{"num_hidden_layers": 8, "hidden_size": 512, "num_attention_heads": 8, "num_key_value_heads": 8, "head_dim": 64, "intermediate_size": 1024, "vocab_size": 8192, "hidden_act": "swiglu", "norm": "layernorm", "norm_place": "pre", "norm_eps": 1e-05, "positions": "learned", "qk_norm": false, "attn_scale": 0.125, "bias": "none", "tie_word_embeddings": false, "parallel_block": false, "init": "normal", "init_std_qkv": 0.0246, "init_std_o": 0.00614, "init_std_up": 0.0246, "init_std_down": 0.00614, "optimizer": "adam_atan2", "learning_rate": 0.000543, "beta1": 0.9, "beta2": 0.99, "weight_decay": 0.24, "lr_head": 0.00517, "max_grad_norm": 2.0, "warmup_steps": 390, "schedule": "wsd", "decay_fraction": 0.668, "decay_shape": "linear", "final_lr_fraction": 0.05, "batch_tokens": 65536, "max_seq_len": 1024, "doc_mask": true, "train_tokens": 834500000, "max_steps": 12734, "dataset": "wikipedia_en"}
Each number is 200 + 20 x the weight over its row's rms, rounded and kept within 0 to 999. Layers, rows and columns count from 0. The size before them is the row's rms in percent of the matrix's.

# layer 4 MLP up, 1024x512, rms 0.0436, rows 764-800, columns 0-63
104,170,183,162,193,181,221,224,206,167,225,215,151,230,210,197,176,221,225,197,197,220,203,207,245,222,157,181,208,212,208,187,187,201,181,217,216,215,212,188,204,201,239,187,161,184,202,189,176,232,243,189,170,236,207,213,213,231,202,199,177,149,199,187,198
094,215,212,205,177,166,235,194,217,194,180,198,222,207,222,205,204,162,170,177,190,211,196,195,206,188,193,151,196,212,234,202,224,169,181,215,220,204,199,205,184,193,199,198,200,195,190,178,228,235,182,238,219,180,209,182,243,186,205,191,213,222,194,236,191
105,207,200,188,180,214,203,178,184,215,201,213,212,185,181,199,214,176,206,151,185,197,191,190,157,206,165,252,213,199,191,208,238,195,180,207,203,169,185,186,211,209,212,210,194,187,205,243,222,206,192,186,173,157,194,152,182,175,227,201,204,185,217,170,230
101,228,193,187,233,204,202,202,212,206,197,207,214,180,190,200,201,185,197,182,186,187,189,175,215,182,201,181,195,211,197,175,183,183,199,207,222,238,183,191,245,214,185,217,205,154,187,184,207,199,214,189,192,180,188,183,185,188,198,183,223,179,174,190,245
099,196,207,204,206,200,208,189,223,205,200,151,177,179,183,181,234,144,226,229,161,205,191,185,217,222,177,193,242,223,202,195,140,199,221,175,207,204,175,179,229,192,197,195,192,178,182,185,206,174,201,190,205,197,222,191,232,191,213,212,197,195,195,211,190
099,197,212,222,192,184,193,180,199,219,194,193,204,218,165,217,180,180,198,194,208,183,180,226,182,224,153,220,204,208,220,204,159,186,193,190,206,232,173,219,178,161,219,185,220,203,180,210,224,224,198,217,173,188,211,195,214,179,174,210,165,199,210,207,225
098,204,173,175,202,206,167,167,180,188,201,208,202,211,217,191,222,202,195,168,224,216,191,176,205,179,191,184,199,232,220,179,160,180,179,197,201,217,201,156,190,241,197,226,204,169,229,232,200,179,180,162,184,205,222,196,210,227,215,207,158,185,204,207,211
099,138,184,190,208,208,160,169,209,204,208,204,185,221,184,179,201,195,217,166,195,223,229,237,216,212,155,243,208,231,216,208,191,210,191,243,170,228,172,191,199,173,214,186,202,169,182,186,155,184,181,173,225,199,223,155,171,188,198,197,160,190,228,186,218
091,179,200,181,168,225,230,238,249,225,199,210,210,194,165,195,233,172,190,197,196,219,172,202,204,179,209,154,216,187,191,200,226,216,218,171,166,216,190,192,225,217,202,165,239,202,223,173,159,194,206,200,228,197,172,204,213,192,207,182,191,190,203,166,222
101,200,178,192,213,197,238,218,231,211,227,184,170,196,207,194,184,208,186,214,182,160,189,200,234,214,178,173,228,201,175,198,200,225,212,213,214,172,198,196,199,216,210,189,227,208,228,209,174,207,219,189,196,210,185,199,208,194,220,221,175,192,199,164,201
104,194,176,227,201,188,231,202,207,198,213,224,224,215,227,175,197,236,166,193,195,192,202,188,212,180,225,195,200,184,208,205,220,183,198,194,207,157,233,193,213,180,157,198,230,195,211,228,211,206,187,213,203,186,221,217,194,186,195,206,204,204,239,231,231
098,200,214,182,178,197,190,193,231,197,172,176,218,189,188,211,174,193,182,194,215,217,203,204,233,200,229,233,193,193,200,195,214,175,202,207,181,206,151,216,171,184,187,222,188,222,219,202,211,223,183,194,213,199,193,183,175,218,204,196,239,173,200,204,198
107,210,232,261,224,194,222,198,188,202,191,220,190,191,218,193,223,181,165,222,170,177,201,185,191,205,224,146,214,196,193,202,212,212,193,194,201,208,178,173,221,169,199,166,205,192,203,235,213,183,187,226,192,182,196,203,202,217,197,196,200,201,199,207,185
098,192,217,171,216,165,158,204,213,195,155,185,177,200,162,211,184,182,228,178,200,188,210,216,188,222,198,208,254,218,176,180,190,231,171,236,209,194,202,164,200,194,199,196,203,195,190,188,188,180,198,186,201,187,188,176,208,205,177,187,192,195,220,207,194
103,222,239,200,224,180,234,212,221,220,176,203,210,232,196,243,214,185,189,230,190,181,154,177,196,214,162,220,175,212,186,175,176,203,197,199,211,235,228,221,213,218,195,200,241,223,239,192,221,211,226,180,197,202,224,237,183,185,240,177,194,184,187,190,197
092,177,211,206,233,204,196,197,180,220,180,191,198,225,208,226,170,216,190,215,186,167,187,220,223,180,207,203,233,215,168,197,156,220,186,206,170,179,189,220,210,189,204,205,214,169,208,183,195,185,178,189,200,214,208,208,233,211,170,217,200,218,224,221,218
103,189,191,179,184,213,179,204,200,215,225,199,176,210,191,198,168,209,206,221,216,209,203,226,194,165,199,188,205,208,158,189,188,221,193,181,159,197,196,227,204,174,184,226,199,212,204,216,169,199,202,194,197,228,211,212,172,189,196,193,232,165,231,170,210
096,207,197,191,204,217,227,200,212,215,205,232,193,221,207,189,167,232,205,202,186,157,181,218,205,161,187,193,211,194,211,202,192,189,201,158,180,200,227,190,207,174,199,175,193,192,223,193,203,214,185,182,183,211,210,193,207,207,169,180,195,254,211,207,210
105,192,228,185,194,209,215,209,202,198,180,205,219,176,231,219,214,248,215,197,192,178,240,211,202,212,217,196,196,178,235,200,223,177,209,208,206,191,219,205,223,217,229,194,169,230,169,195,186,221,173,212,232,206,186,174,217,202,197,206,174,217,208,174,174
101,189,201,226,180,194,174,213,203,206,188,202,197,189,198,177,183,216,181,220,205,156,180,206,197,209,237,175,199,198,184,157,205,176,214,194,216,173,206,197,217,215,216,169,204,193,181,198,210,236,212,162,235,198,221,186,177,204,191,219,217,190,237,217,210
098,226,189,197,212,193,222,213,223,195,201,198,200,220,204,226,213,229,206,213,229,198,199,208,214,228,180,192,240,191,176,166,239,204,206,187,202,162,193,208,222,193,218,214,195,220,184,221,229,204,190,208,232,172,167,201,213,194,203,212,172,198,199,233,150
104,191,201,189,189,218,194,177,200,185,193,221,269,191,203,197,206,224,225,206,183,186,207,203,223,204,208,169,210,182,197,206,201,193,196,188,211,188,185,169,225,221,201,231,158,183,182,214,194,186,179,182,197,181,171,199,236,248,169,172,185,212,193,226,204
103,189,244,138,147,194,191,204,195,204,207,190,204,201,217,164,221,210,208,214,202,157,204,181,224,212,206,155,202,188,217,201,180,224,184,235,219,209,199,194,214,201,203,195,187,210,197,235,221,235,192,179,174,187,231,208,217,186,228,210,176,188,177,210,184
103,213,170,226,190,151,196,199,221,196,189,210,210,210,169,224,216,176,189,183,203,207,190,185,200,214,153,199,230,195,183,196,200,191,170,194,219,188,177,182,213,230,170,178,183,181,202,223,205,210,198,198,205,179,167,206,186,205,213,189,177,188,229,209,215
102,220,241,193,212,208,205,185,208,190,229,213,205,214,187,218,207,227,171,206,174,199,261,211,209,163,193,213,184,185,208,210,189,208,189,199,219,197,208,174,216,205,193,201,200,188,182,183,173,158,155,203,190,178,223,211,248,208,197,198,171,170,231,216,203
100,216,182,171,205,197,214,207,205,219,200,222,239,198,217,209,191,213,196,192,173,177,215,169,168,225,210,193,181,219,183,200,208,192,195,181,213,199,204,227,230,185,155,142,202,185,190,225,175,191,181,230,165,215,222,171,190,187,225,229,215,217,179,176,239
094,220,156,238,194,197,248,199,190,223,209,179,215,210,211,173,216,212,168,185,212,187,189,209,205,182,203,219,194,202,196,206,183,166,194,199,191,196,181,160,206,174,181,179,208,180,225,203,218,217,211,199,204,187,208,196,190,202,196,206,185,181,212,220,207
100,238,171,241,220,249,195,193,175,194,196,219,192,202,204,184,204,194,172,219,223,163,160,185,166,222,217,188,210,203,168,180,188,232,209,204,220,173,185,222,212,172,224,208,219,232,183,233,208,201,190,242,162,187,188,193,234,174,181,191,157,224,196,199,191
103,162,191,219,207,182,213,204,168,197,183,204,193,190,226,216,179,236,192,204,190,185,229,217,199,201,212,241,182,206,210,193,200,206,174,183,209,194,246,161,184,203,193,209,197,216,218,179,175,191,182,210,219,203,217,202,178,196,221,251,207,220,197,194,180
104,195,205,217,192,216,231,219,189,217,203,197,191,192,222,144,208,203,153,194,201,200,217,188,194,190,187,199,169,152,197,203,221,177,228,171,155,202,221,260,189,197,198,190,174,211,181,157,166,172,224,206,218,182,236,208,186,227,208,206,184,212,202,201,190
102,142,228,193,229,214,199,189,201,198,174,193,173,174,166,209,203,227,185,204,201,193,203,193,197,215,209,210,171,195,231,181,189,175,213,213,220,171,182,205,175,204,208,144,213,164,177,192,206,175,207,231,202,199,197,212,180,201,207,178,214,189,252,164,220
097,181,174,228,215,194,184,179,252,212,186,180,199,222,206,206,163,193,192,200,205,219,166,184,180,179,206,224,183,194,198,176,205,207,209,183,190,173,210,217,210,180,188,224,202,222,209,204,163,214,209,171,210,186,236,192,224,158,208,204,198,221,195,171,217
101,217,213,210,192,209,187,209,191,213,227,203,198,189,184,235,189,142,202,201,182,216,187,207,227,206,220,222,213,210,216,188,206,221,159,182,238,219,244,205,230,187,174,167,236,210,171,202,176,215,164,179,189,207,219,181,200,172,218,219,215,192,202,210,179
098,185,190,227,198,235,188,187,210,198,196,187,197,200,190,207,200,222,201,241,163,227,202,200,178,243,202,218,231,203,149,196,186,196,198,193,182,199,198,219,191,192,226,215,189,218,194,219,218,177,181,208,212,216,200,194,189,240,201,201,166,205,214,169,218
098,214,184,176,179,236,194,191,205,208,184,200,164,164,209,220,212,163,221,208,236,225,235,206,178,209,209,234,208,214,219,201,201,222,198,197,239,213,182,194,193,200,209,223,194,194,183,199,202,240,221,198,211,197,204,187,197,212,161,205,205,160,192,247,172
101,186,203,201,225,247,173,188,208,180,219,169,211,184,227,181,192,173,212,189,171,187,194,187,192,183,240,218,178,176,212,193,170,184,197,196,179,231,186,189,174,211,211,227,162,240,193,208,212,184,183,191,212,214,199,151,230,228,192,195,191,215,215,244,196
102,207,219,203,220,196,180,219,199,192,174,206,183,198,199,166,186,218,212,174,190,214,225,204,207,211,236,212,203,200,177,197,179,201,190,252,194,215,200,186,194,184,186,180,249,183,197,161,180,195,180,209,179,217,218,168,218,205,221,206,213,179,199,194,195
# layer 4 MLP down (transposed), 1024x512, rms 0.0412, rows 764-799, columns 0-63
105,202,183,200,173,194,206,220,177,190,240,197,204,200,160,163,240,183,222,221,228,191,214,246,184,210,178,192,185,208,187,189,140,209,173,168,227,237,192,198,166,158,222,188,192,202,200,198,167,216,187,205,197,230,226,219,192,195,212,212,208,205,221,202,232
097,215,205,220,217,149,203,213,184,194,189,220,191,221,194,213,202,186,173,229,185,221,175,208,203,200,174,196,196,172,171,191,200,197,204,203,211,179,168,164,179,182,181,225,214,225,174,222,185,189,230,169,198,206,163,195,218,201,239,206,215,182,195,187,208
098,189,215,199,232,211,192,175,233,201,209,202,189,231,187,197,201,208,166,222,192,215,210,216,228,202,226,183,187,173,242,194,165,190,195,189,208,207,218,213,209,212,216,208,195,193,178,169,244,178,183,195,184,217,169,168,182,199,201,191,216,202,172,189,198
102,175,180,222,193,210,157,181,204,194,220,201,207,222,220,220,193,195,218,206,178,182,180,214,177,202,195,190,209,194,193,249,221,182,212,203,190,237,218,177,190,212,215,220,203,198,223,210,213,190,193,253,201,214,212,220,193,202,209,184,216,177,217,187,185
088,171,228,192,184,208,229,207,184,194,172,173,184,192,190,214,193,219,142,193,205,183,161,184,219,202,200,202,210,191,199,192,159,192,211,231,212,192,212,205,191,191,219,188,171,196,221,227,217,194,204,221,209,183,216,182,200,184,203,187,175,218,197,179,177
100,186,218,205,188,162,183,195,184,192,196,194,213,194,204,201,169,201,231,182,201,199,214,180,179,249,217,208,233,189,214,205,199,182,171,222,196,197,170,189,208,187,213,190,202,208,211,184,178,209,221,237,183,196,207,178,177,199,202,228,229,189,177,185,192
099,267,219,175,205,174,148,206,195,193,175,179,220,181,193,174,206,190,189,212,215,195,185,215,187,193,202,183,191,177,258,177,162,214,188,194,215,181,224,214,186,205,220,169,185,205,185,205,216,215,192,215,245,177,178,222,211,211,189,184,199,185,180,218,186
098,171,230,223,224,196,197,197,180,188,213,194,209,196,196,169,151,211,229,224,189,177,211,186,174,220,198,244,192,181,211,224,224,150,177,200,184,164,182,193,218,201,217,172,194,218,168,193,186,178,204,179,221,210,226,177,207,186,202,251,202,200,263,202,195
092,134,188,208,197,189,183,242,178,217,206,188,220,210,244,214,210,196,186,184,195,234,230,170,188,205,192,176,176,205,186,196,204,199,231,256,171,217,212,208,217,211,204,206,171,208,193,199,200,197,200,210,233,202,173,202,207,207,232,194,192,219,192,193,160
101,202,168,205,228,168,186,218,226,222,194,213,174,227,223,200,216,190,181,190,212,215,230,222,211,185,206,199,187,178,215,196,204,173,197,179,209,162,225,171,190,222,237,202,220,194,199,180,206,201,219,208,189,198,197,167,221,201,226,194,202,182,194,174,185
103,179,215,244,157,219,196,209,227,201,195,200,207,214,227,181,194,184,157,212,191,202,227,197,208,197,183,170,184,201,212,222,164,203,188,202,214,207,185,171,207,229,209,179,228,201,191,190,226,173,203,180,165,180,197,191,189,197,218,221,220,174,174,217,203
095,203,193,200,202,233,197,195,230,229,176,180,200,235,219,217,188,201,214,182,196,178,195,187,169,159,197,188,218,198,164,167,201,201,178,216,176,180,229,196,209,162,195,174,210,189,205,155,197,195,187,202,234,181,195,211,168,229,158,186,246,179,232,196,191
106,186,212,214,177,217,190,187,198,189,187,191,180,225,171,215,201,221,213,202,162,223,197,146,175,199,200,216,169,206,218,171,230,185,191,189,195,198,167,190,218,201,176,201,197,203,220,199,179,210,172,178,181,177,243,181,211,235,180,233,164,193,173,168,170
097,192,214,198,192,186,207,206,173,195,253,194,206,216,240,190,186,224,203,194,220,174,226,169,203,196,192,182,222,216,210,215,212,239,207,176,192,187,200,223,178,242,191,214,232,213,177,184,188,200,202,200,180,181,211,206,188,183,213,195,191,224,209,205,192
102,170,194,150,215,186,179,191,192,188,212,192,229,246,218,204,198,213,199,185,213,185,201,203,200,209,193,253,192,193,208,196,195,178,199,183,196,232,217,212,172,194,223,219,230,198,202,201,233,234,187,181,190,207,192,215,179,183,209,197,200,225,173,194,241
089,236,178,203,167,163,183,213,198,203,215,217,201,172,200,168,228,174,215,230,217,170,183,232,171,202,178,200,181,211,197,190,177,204,193,219,219,205,218,196,194,217,152,196,244,212,199,204,250,200,216,151,191,199,195,197,196,186,195,210,214,191,196,180,199
104,192,188,210,242,250,205,199,224,188,189,167,209,219,175,209,245,204,208,195,187,185,201,192,200,185,200,207,221,217,233,198,191,177,173,201,195,201,215,193,218,196,242,174,184,181,219,188,207,196,190,238,199,215,218,190,201,244,155,204,200,207,185,243,200
096,196,218,168,212,225,220,222,197,184,188,177,194,202,154,169,233,186,175,186,198,206,223,166,190,193,215,198,203,203,159,169,197,197,203,211,187,215,183,178,183,211,220,247,210,219,169,200,202,201,214,220,184,189,189,186,182,205,229,202,185,196,221,208,197
103,222,183,184,180,192,214,198,174,202,173,204,242,137,185,193,184,227,243,193,241,201,199,189,193,232,194,229,203,188,192,196,245,174,256,215,206,169,143,212,193,190,215,193,202,182,186,220,230,212,206,181,203,190,229,220,214,196,199,195,175,189,214,223,183
101,185,215,173,189,200,177,198,169,184,212,197,202,166,207,172,220,215,242,217,207,220,195,206,218,194,200,180,202,219,215,175,212,217,195,218,204,194,201,205,189,192,240,196,159,222,206,206,214,190,245,184,218,183,173,212,241,205,232,208,217,221,158,188,207
101,168,173,216,183,186,204,217,222,211,226,235,191,241,204,191,229,209,210,183,217,196,164,218,217,205,167,157,202,205,225,204,200,193,199,184,235,194,182,184,184,221,200,199,209,205,193,194,207,169,190,231,187,189,179,171,199,225,186,199,214,233,185,182,194
104,186,199,219,137,189,194,175,234,206,185,204,200,177,242,195,219,226,213,212,190,178,177,197,190,210,203,163,176,192,199,192,208,190,184,198,217,226,203,209,192,206,197,207,181,180,203,203,227,177,200,228,235,204,200,208,193,218,177,207,190,219,185,222,195
098,229,204,199,207,182,191,188,196,207,172,166,199,232,237,216,240,199,227,208,208,170,201,213,247,201,172,173,226,194,164,227,156,206,217,190,196,240,182,199,173,206,194,166,193,178,166,203,220,196,206,182,180,229,184,195,243,207,224,223,182,173,189,184,210
101,211,162,202,172,195,194,232,247,209,196,168,163,229,197,183,218,198,213,193,198,188,189,205,213,180,254,199,203,185,185,229,194,207,166,199,186,180,160,196,203,193,179,174,192,181,198,191,187,185,201,208,205,196,211,218,191,215,193,195,198,228,190,201,197
102,188,203,205,179,216,238,230,190,192,178,203,180,182,206,243,186,226,216,227,199,194,203,161,207,206,199,205,215,216,181,164,174,186,214,203,177,239,197,230,187,192,190,203,210,221,186,217,202,221,222,220,173,171,225,176,216,197,196,163,201,217,215,173,222
102,220,211,191,187,208,218,232,187,201,206,197,188,200,221,168,197,203,180,180,208,216,190,196,191,202,199,241,213,209,201,214,199,216,180,217,191,236,214,225,240,213,206,166,190,192,190,207,216,197,220,193,175,199,180,187,227,216,194,187,243,185,245,244,156
091,184,193,214,186,207,234,206,203,198,175,189,185,199,216,246,186,192,241,235,215,160,202,212,179,175,228,190,207,212,182,197,172,210,206,205,199,178,208,203,204,225,180,209,217,174,195,187,213,225,207,194,197,196,175,216,258,193,159,187,194,196,189,191,190
103,187,165,173,206,203,208,194,203,193,180,168,194,157,215,173,210,194,196,211,221,272,253,229,220,206,205,182,183,198,191,206,194,185,201,194,199,187,241,214,198,259,198,180,190,235,225,198,174,206,201,219,231,187,218,166,207,201,201,230,208,164,167,206,208
106,213,187,175,186,179,217,173,216,187,216,197,189,192,169,207,216,191,188,203,187,215,205,184,202,197,182,185,176,235,182,208,213,202,221,204,193,230,171,187,203,205,199,198,202,203,201,204,195,227,203,200,264,223,188,228,202,223,199,212,235,173,209,238,177
104,209,216,201,185,191,180,193,195,206,190,189,181,199,212,183,206,203,202,173,157,187,178,204,188,213,188,178,179,174,203,201,217,205,192,213,218,241,190,200,191,201,186,200,176,209,195,174,203,242,182,222,188,164,212,184,208,183,224,188,209,200,204,218,201
103,202,185,213,221,175,186,207,219,194,177,203,196,205,195,190,199,192,202,162,197,163,230,164,171,179,198,221,206,174,183,215,190,240,187,202,257,176,173,224,218,216,162,187,232,208,216,187,178,209,220,215,139,190,180,183,204,193,156,197,231,185,219,213,181
097,202,231,184,175,218,192,189,234,197,200,192,207,202,163,207,190,194,176,212,170,224,197,159,171,199,235,202,188,172,212,217,189,187,219,206,203,192,236,203,214,191,188,205,256,229,193,188,160,209,169,196,173,174,209,183,241,205,187,208,208,199,180,172,202
101,193,192,182,221,207,232,224,213,205,227,226,228,202,227,198,235,222,197,178,205,224,189,213,160,231,218,207,197,199,199,187,232,185,226,213,180,185,213,222,204,225,187,211,191,202,174,166,209,223,190,183,233,215,210,221,225,212,160,179,207,217,213,179,164
094,224,188,188,183,161,205,190,207,216,163,189,233,214,197,209,155,188,192,224,209,187,180,213,205,225,169,202,199,213,193,223,215,208,201,220,187,182,207,221,198,189,187,217,181,217,203,230,183,227,236,219,212,212,194,251,207,149,219,201,224,189,212,186,196
100,157,185,198,183,202,200,187,246,205,196,185,213,249,198,164,223,196,180,173,214,196,167,213,199,222,222,190,192,212,206,176,209,211,178,200,182,173,193,156,217,164,183,224,200,187,212,216,209,200,178,197,213,179,200,182,223,201,214,192,240,180,208,194,215
101,215,209,219,232,208,164,179,239,216,228,202,203,241,198,186,181,194,213,182,195,170,234,211,203,173,215,202,205,188,185,201,187,221,202,184,194,190,206,196,235,193,194,181,193,233,196,181,209,218,198,215,205,215,192,170,183,217,212,190,243,188,214,190,218
# layer 4 MLP gate, 1024x512, rms 0.0454, rows 765-800, columns 0-63
093,186,204,196,207,202,184,157,203,205,164,189,176,205,189,226,209,241,188,181,171,214,187,142,188,215,184,170,226,208,220,217,235,203,208,190,232,213,187,209,174,185,205,221,201,175,190,189,226,190,198,192,231,213,211,206,237,206,236,212,225,186,203,185,212
103,200,203,217,154,225,212,195,200,211,212,207,183,177,217,189,202,199,205,165,183,196,188,180,184,182,187,224,186,257,189,196,216,153,195,202,171,180,153,203,163,180,202,208,208,194,221,235,192,188,228,191,196,186,237,163,203,179,217,155,214,184,257,162,218
101,194,201,221,233,207,188,175,211,198,233,204,210,177,188,227,239,192,207,188,164,202,218,191,178,219,203,190,160,219,194,170,198,215,203,209,183,205,176,194,194,184,181,201,195,179,182,174,215,199,201,215,190,213,210,202,206,206,207,169,203,210,200,246,190
098,201,157,192,205,216,213,202,229,218,176,181,179,213,219,216,196,196,208,179,211,160,211,199,208,196,206,191,200,204,179,175,181,171,187,198,200,208,207,185,226,204,233,192,169,163,211,193,202,223,188,198,169,180,185,232,168,181,228,183,200,180,175,215,181
094,229,208,193,201,209,177,224,211,176,207,218,200,194,215,246,173,229,209,253,212,188,196,206,192,225,199,202,233,218,168,206,235,207,199,242,192,190,210,230,237,232,209,202,211,187,183,182,198,222,177,248,188,230,205,223,170,170,203,191,220,205,185,194,219
097,193,217,211,247,217,209,195,197,219,197,213,248,171,184,217,206,204,186,218,224,186,208,180,207,207,198,174,170,203,205,197,249,153,206,215,173,206,229,179,173,205,210,231,198,172,213,205,175,200,216,219,207,194,159,220,172,216,201,183,198,196,207,182,192
103,197,207,218,235,192,183,242,243,174,191,216,219,190,189,200,204,237,176,205,155,148,230,167,163,208,197,179,207,241,211,192,203,219,210,226,197,183,141,219,191,206,213,210,190,212,143,178,189,186,175,218,161,191,212,207,198,195,205,224,194,195,211,218,200
087,168,180,230,208,204,199,190,176,219,219,195,190,184,230,203,212,198,182,174,208,207,230,151,163,205,201,200,191,198,202,174,205,153,198,239,195,222,207,187,226,178,209,227,188,200,165,182,225,170,191,204,196,186,210,193,214,207,197,205,161,219,171,203,192
101,209,190,207,176,192,157,184,186,237,207,193,190,206,210,258,174,134,183,206,206,233,204,185,197,186,200,214,214,193,249,187,190,227,165,179,197,214,225,210,216,210,184,233,159,190,184,197,228,195,219,177,211,194,163,197,164,214,239,183,210,201,222,190,196
101,200,229,166,236,147,230,187,246,210,182,166,205,201,219,193,200,193,195,212,166,153,179,218,208,194,231,179,213,238,217,199,179,166,254,180,203,179,195,205,203,181,223,216,168,218,223,216,186,191,221,197,200,217,179,209,228,202,190,170,186,186,170,218,196
098,192,185,189,201,186,191,193,204,200,187,221,194,214,223,192,197,229,174,219,221,223,218,188,210,209,190,193,235,165,196,188,217,207,162,176,199,177,224,210,220,189,205,225,196,216,231,230,189,198,248,184,207,225,201,195,193,212,233,203,160,239,193,221,201
107,206,162,214,169,188,191,212,233,199,179,190,182,193,241,228,204,178,169,195,200,209,205,206,200,203,215,185,206,192,187,181,167,180,215,216,182,169,210,195,197,208,173,188,184,164,217,194,238,176,211,186,238,211,176,159,248,179,247,219,208,229,199,199,195
093,220,225,173,202,221,193,221,195,187,218,161,200,219,246,220,208,166,204,185,193,246,200,169,240,230,218,194,219,243,228,180,198,163,228,188,223,202,199,163,202,206,204,202,178,172,181,202,179,174,203,163,198,201,194,203,179,187,197,199,198,212,175,200,218
100,205,196,191,219,218,188,196,207,206,204,210,211,180,226,184,182,208,200,150,189,197,197,206,208,146,188,200,207,196,213,191,221,170,165,237,168,192,184,189,234,183,217,198,210,191,208,185,229,201,213,218,207,193,238,224,221,215,159,171,170,208,203,227,225
099,238,197,184,195,147,212,192,173,193,178,190,197,217,197,206,211,196,216,202,207,234,185,202,185,243,201,187,216,217,223,239,208,211,198,167,235,195,179,210,221,216,151,179,218,171,173,199,233,180,236,218,157,192,204,203,164,202,183,182,190,178,198,212,210
106,206,170,226,168,192,204,218,212,216,187,182,207,216,223,184,190,217,193,207,201,204,211,186,192,196,200,216,212,214,158,202,219,204,222,187,162,200,197,232,196,204,187,210,196,193,223,189,199,195,195,165,248,175,199,189,194,212,199,201,178,147,206,164,228
092,165,178,219,197,180,173,200,187,193,161,198,204,242,202,192,204,236,236,167,187,218,215,171,180,203,201,180,206,207,205,207,182,170,221,168,159,183,204,149,185,202,202,209,187,198,209,190,181,188,223,160,224,194,191,215,201,209,222,185,197,185,195,207,222
105,204,188,156,190,198,211,235,212,196,193,205,174,198,207,174,206,202,180,208,184,199,237,225,201,235,229,201,179,203,213,192,197,169,243,189,211,188,219,198,178,241,210,222,194,206,195,223,192,142,137,187,203,212,214,191,216,230,213,176,186,189,159,212,202
101,211,203,155,185,210,191,250,200,212,210,169,171,188,185,181,243,222,222,218,201,221,222,183,214,220,215,216,191,198,208,211,155,213,226,207,191,214,221,216,179,213,180,202,184,219,160,179,169,217,202,183,224,218,224,207,196,205,233,205,163,200,156,166,174
098,200,190,174,227,204,190,198,187,212,190,196,168,165,212,192,193,192,205,204,200,197,196,183,203,209,198,204,207,215,204,183,204,220,197,214,203,174,195,228,216,208,208,159,219,175,203,191,192,220,194,177,170,193,189,177,210,208,203,227,203,144,188,223,201
098,227,158,219,239,233,209,175,189,220,213,178,182,177,207,186,208,219,193,213,209,179,285,191,172,220,195,200,203,203,184,189,215,208,218,188,177,177,184,206,201,191,205,203,221,220,190,227,175,176,216,196,186,195,213,191,233,163,201,201,169,190,217,188,220
094,199,180,212,201,175,215,147,190,216,169,142,160,219,189,224,199,196,216,163,223,200,174,207,174,212,165,205,177,218,180,172,182,204,235,182,195,226,168,195,232,203,176,191,181,210,187,170,192,174,214,169,195,215,156,162,193,165,205,182,188,183,186,179,196
097,209,253,200,193,216,172,205,182,222,211,206,216,207,158,176,216,174,223,194,205,192,198,217,170,180,185,198,150,216,230,222,199,191,187,204,222,223,182,210,214,206,246,189,217,211,186,210,190,179,197,201,182,198,206,217,242,162,171,198,185,165,200,202,203
102,173,184,158,188,176,218,225,187,234,162,204,203,215,191,179,191,205,198,227,223,208,197,207,204,207,167,190,219,190,202,215,164,183,214,245,233,184,189,166,217,202,208,214,197,184,205,220,194,188,208,195,155,194,188,210,181,201,181,219,183,211,162,140,228
105,199,217,215,183,187,170,199,246,206,209,187,190,178,191,195,194,212,227,189,203,189,242,214,207,208,153,186,180,212,185,216,186,190,206,188,210,233,202,203,174,224,212,215,201,201,195,210,191,202,176,170,181,191,166,225,237,210,208,206,177,224,229,181,212
080,202,194,213,194,223,240,221,160,206,193,174,205,216,193,228,236,184,225,197,226,217,176,201,192,191,216,208,209,181,193,192,168,171,192,187,206,210,195,198,211,223,210,191,187,196,154,198,217,217,211,173,198,216,186,177,196,218,224,194,195,196,214,205,214
103,178,153,221,200,178,192,172,192,180,190,201,244,182,190,179,183,213,197,151,219,248,179,180,209,189,228,202,212,196,209,234,155,209,189,211,194,207,190,181,197,194,175,198,164,208,195,205,181,206,206,217,214,218,204,157,210,195,186,216,202,189,187,206,221
106,175,219,181,174,196,216,202,203,193,210,190,148,217,184,221,214,193,173,190,184,192,178,234,219,159,180,170,209,198,206,219,235,201,218,189,175,212,178,207,187,211,175,176,184,171,183,172,188,171,230,215,203,192,201,217,190,214,209,182,190,192,221,186,185
099,188,199,187,188,190,205,214,228,198,206,182,207,207,203,181,175,219,175,214,202,235,192,199,221,190,192,201,195,208,176,214,200,212,198,148,180,213,210,181,171,187,200,204,183,202,182,198,205,182,176,204,212,174,193,181,222,196,190,230,204,178,232,209,204
112,174,234,199,231,204,231,195,192,214,173,213,168,211,185,202,195,229,193,206,198,191,175,192,176,184,199,224,219,210,182,204,188,220,218,195,187,208,188,202,191,197,170,187,203,204,169,177,171,173,214,166,185,227,178,232,153,162,219,162,199,187,223,208,191
103,184,209,227,188,211,181,160,229,205,227,168,227,179,209,217,206,198,188,142,216,190,223,202,209,199,177,182,215,207,211,231,204,200,169,209,172,228,213,183,240,238,229,197,231,207,173,204,201,196,204,160,153,172,167,171,207,235,188,203,211,195,193,167,189
104,213,188,191,178,164,148,182,218,208,176,195,157,226,208,181,217,234,165,192,220,198,198,184,197,214,214,184,201,197,160,210,185,216,238,193,207,170,211,205,187,161,196,174,210,225,189,182,199,196,185,272,154,203,179,212,161,226,231,183,201,181,162,182,192
113,182,179,201,226,217,185,188,161,199,214,214,199,172,263,227,221,204,223,186,222,207,182,217,202,209,209,228,192,190,221,203,180,209,187,210,186,188,213,189,225,171,205,177,180,185,196,203,183,199,167,210,179,176,199,173,168,225,224,170,177,215,189,230,153
105,220,223,188,221,219,183,204,208,198,220,212,169,176,185,213,207,198,229,215,198,186,203,216,190,203,169,198,227,221,194,198,223,204,218,231,195,207,176,184,195,186,196,234,174,208,216,164,202,248,221,206,225,181,176,204,170,225,175,177,229,214,187,204,209
099,207,191,200,197,205,193,194,200,213,213,189,193,189,215,244,260,208,184,216,227,238,223,207,193,168,203,214,196,201,187,196,257,191,187,181,196,213,177,191,214,161,221,211,205,199,241,172,191,193,233,208,229,216,183,202,183,176,175,164,210,191,195,227,212
100,180,220,152,223,194,175,216,221,212,206,219,221,174,201,184,228,204,213,165,196,214,164,203,183,156,211,220,186,224,211,203,188,193,195,212,222,187,158,183,218,202,166,193,185,188,181,219,202,215,196,176,210,200,242,196,232,209,209,173,178,170,220,213,207